config = dict(
    n_layer=9,
    n_head=2,
    n_kv_head=2,
    d_mlp=1024,
    vocab_size=2048,
    norm='layernorm',
    qk_norm=False,
    init='normal',
    init_std_down=0.00639,
    lr=0.000906,
    grad_clip=1.0,
    decay_fraction=0.678,
    decay_shape='linear',
    doc_mask=True,
)
Each number is 128 + 24 x the weight over its row's rms, rounded and kept within 0 to 255. Layers, rows and columns count from 0. Numbers have three digits each. The size before them is the row's rms in percent of the matrix's.

# layer 2 attention query, 256x256, rms 0.0351, rows 0-21, columns 128-191
049:154139110079107085148102126160131153090176133099112105134147116149076097111132135160114137137139104104102106146111130141163089163092171162083099104129168194106098125119122135085120119095157131
044:121154116118178168113126117090120148125170087111112149179109125121143160131069117106141110127112141108118127143093115140129140133160140141145180157133109101126155185087067153135117073108141122
060:112163137103138162127099128105147118088149143108145118116130096120109100159149157095134148117137154124115125105161165115112069144130103158120120142132127130132107119123099138152126139088080146
103:125128157113156117161073119131143147115124156133117111149137101128098135114146123126084134119138133102130139094135159104113101129145131097097077129123141165138129139123123136127145122120111121
057:181168101134135169107121125105119116085130103098140179122105130131095170158137103097094162152118164119149137125147158098143119149066150162134138131167132170153186119152124155121117107072121154
047:147124149151150154104176153091148174086134101088161151096118142144125184162111102139144143122126111137125129123094135123126151152105089131121157167127107106159162141147106124178101140168123134
049:120144139115132167118127134107115118115086175112172150113096128121140152123107120161147120147156163145158161104143142131115096122063180110119090133134123130159132099140103153132134142150107105
049:133110108127108116164145128127096131063155087112091142071092153121172137132105110116143126109129116113121145152064147152142134119082093130150183117114106151098120119095088106163149109135122151
045:200105145131134120171124119134103077133145139129128155137096092107176131133109070172133166142109120110200136119121163136143201104101099154128103130121133119153155076128136136131104135147137135
058:080169124098172182100149098097156144114131134153167149102126104130151155126135120171170113120098156149139114149130142172138126164076138136136135130131115129113138106146141135142113129124097143
051:106148109095138163106133134104147125141136143149155130117134126138144146141128109132128123091138115120105101156104150128140153146147125144097155134179102091160137122109099125096122123157099161
046:143143137111134128127157151091118120145136126136138149121158119136114153132175158104134079122146156114150116094095132152170173101109123116108123121114115132116126098144099118117153149136105058
067:119124136138151135117156146113128130143157089128135130128111152129131157156118083093155188110148112132145138139122105117143165157094121131156147146145118089105169106160087120141121113155141095
090:173149146098129111141095153139140141116121150157116122151138112122115092110136136141090137135122144107150126113147137102102103118142118095080073109130165131173081141135119129166168127115110146
096:114089131159114095135138110128112133128125099152126125097127122129153111116115149116094101126114112150118139139126105171131143143097107143147145128157116121114160126117135106143101130129142117
065:119110111096096072186106138149119097156150139119096079170124125120138130112112118123131148140112144104127135115117076126119141123151129113129107061097128180111137149149140124133126122117114098
048:136124093101147126131116168122136142136114173144136134142162092124110113109125088099105125108149120119162123138185102105133109122147144154117137132155167132124093135142097127093123117081169128
045:120111122101102117130121098118128118101137135159128113123132131167112137100117172144091142130117146098151110142143157114127102122158086138117122141134122124134131134142146137180124166122120095
050:136115116140117115136142110131106114139139104152102143163131137143139116147102151126151133114076146141165118126145134137115132111185112104131169109131095145141127103159187112068145134128140131
092:138128112093131124122144161142101110148138147109119113132112156136110106131143133152174130115126141123139134144121116109125129119169120110103128127084117118124106143138131142116126133150116119
044:164102101145095099105143111163152109133139138148153154108144151113125145112123173130099109114153130093154172117126093141117103130141113126093115107150097099136140131133156129100131145131134110
043:132140135114116155104154100111120131139209168117106124123144146120097143122108027146160129106095124124138124135132113159121152119106173121102149132114129144168159109118076146133106146106079122
# layer 2 attention key, 256x256, rms 0.0334, rows 0-20, columns 128-191
067:134150159125117146154113125163178141134103168138094116134101134111079116094127144113135148136105114108104142143100122137108139124168113083100077107122132133135094158116150126149153163106131144
060:110125137147136124127157114122068111116118112083143191166088148132157093141102144145140120131100129148144143122140129070154100152138135171151110107142124082129117083125116142113139139151136142
068:146122101097119109139077142159188147124079112101136161182135127120066113120133119129151117115103129118133123149130084116107132132144121138103144099092176146105107107149117135132120101121108146
102:139130147097138100151079128158152112167115133131072107154143152153106104086134148138147145126124138129086096118117150134110118116166120071085107117077160135092083172139156158128151094113120121
060:114145113154104146103138100134117125172123072067142119143105119125138143095112149093116128091136136120118159138157109090128123139069128132163119132132103112129104066121104137130150132170139113
058:119129138120128156123151103097146110108120100113149172123144124134134113123104119108134135157119105135140174141170122102156158119083110167122136192137140155131134091117149112118111133121130108
062:107130125144149125128132162140061023101138094111149177070130122131131120151150133136145134105091147098116133107136163083165136141080135151134103165134138101149116107195148157105128118121182133
055:123103115112119111113142121081125095093098105125129184108152119138108146122092147132139141119126089152137123119116117086151155133109103189140131154148121128109167094113146106170106166131129130
058:124125151166105123128147150123133089160126118144173109101107135104124107111123094138120139101132119125109150122125122109182157118173119136123057141118141164148152139159116120129111092113133095
060:116125101140089140140133120084114144138113159111162170135140141131158139124097121121163143139149095163142146110141108133126111118083105159169144118110117133137121068080144120140120136167136155
068:123116119083138160091145141089142133152150093125151160125136137118111114162098138132127143123129184133141146165179135101159126127082104121131182158145134147127137099088112172136095099112195119
056:104100134122147142164095122129090173110148141186106114100150123123215114092134083140150093153119163187151115116135131109100129139094153133129126166181127165116133098162179124141158112142130162
080:138106107128135138147154125130110106094104097091156187104101113129146117161130145115132131125129126141139134132143111144162137138070120162161151135193113134160134103130099101142094152116138125
095:132124129112149118127105105167129127164142121124066067132144139149100092100168132125134114166129142109113106131132151113111110100145143085103104082100120139070092187116119160125135097142127153
092:128146137125161152108157160119121126119158155140178171127129143098160167144115150136162126142126113142155138152112107134134138122073120176153156150136099105140148098091118128126094133153146119
070:137123156142173099159114117163148087149097160133083111135096086163108130116179119140143151108140123136122092132114115130123137152152111095096144148129134132124076180123156131112166126128102161
063:121140114120174119151117115139082139150133079152121143063136088114133091140145123117129127116096132111087130110163155092094090159110146089135162091110131131114085117122117172110134066121125154
058:113122102059100117154121149168130124156116078146108081147133119125112117106083115097130152141175156107125141133100133162113090128142140150119092137072158131100102158173103141103145095120091106
053:105110133151137121144154085120103113117125137156161123076120131116136088126127194116107150143110118154099085166095117098073139126109081141153142094164102132122133137122079107156097121142083131
078:140119110136147118134098151136135131110121112115134126182121114121087136083144126166112089130106157123162103084158172090131127129166117113100064109116156140142127150142122107109150134147119122
053:109124149146134101138139111138127160141119110125147094116119145133147119125127126111102111141116114163163106129136136078153094125116128169143068168167120142130108090146099142115106060142142174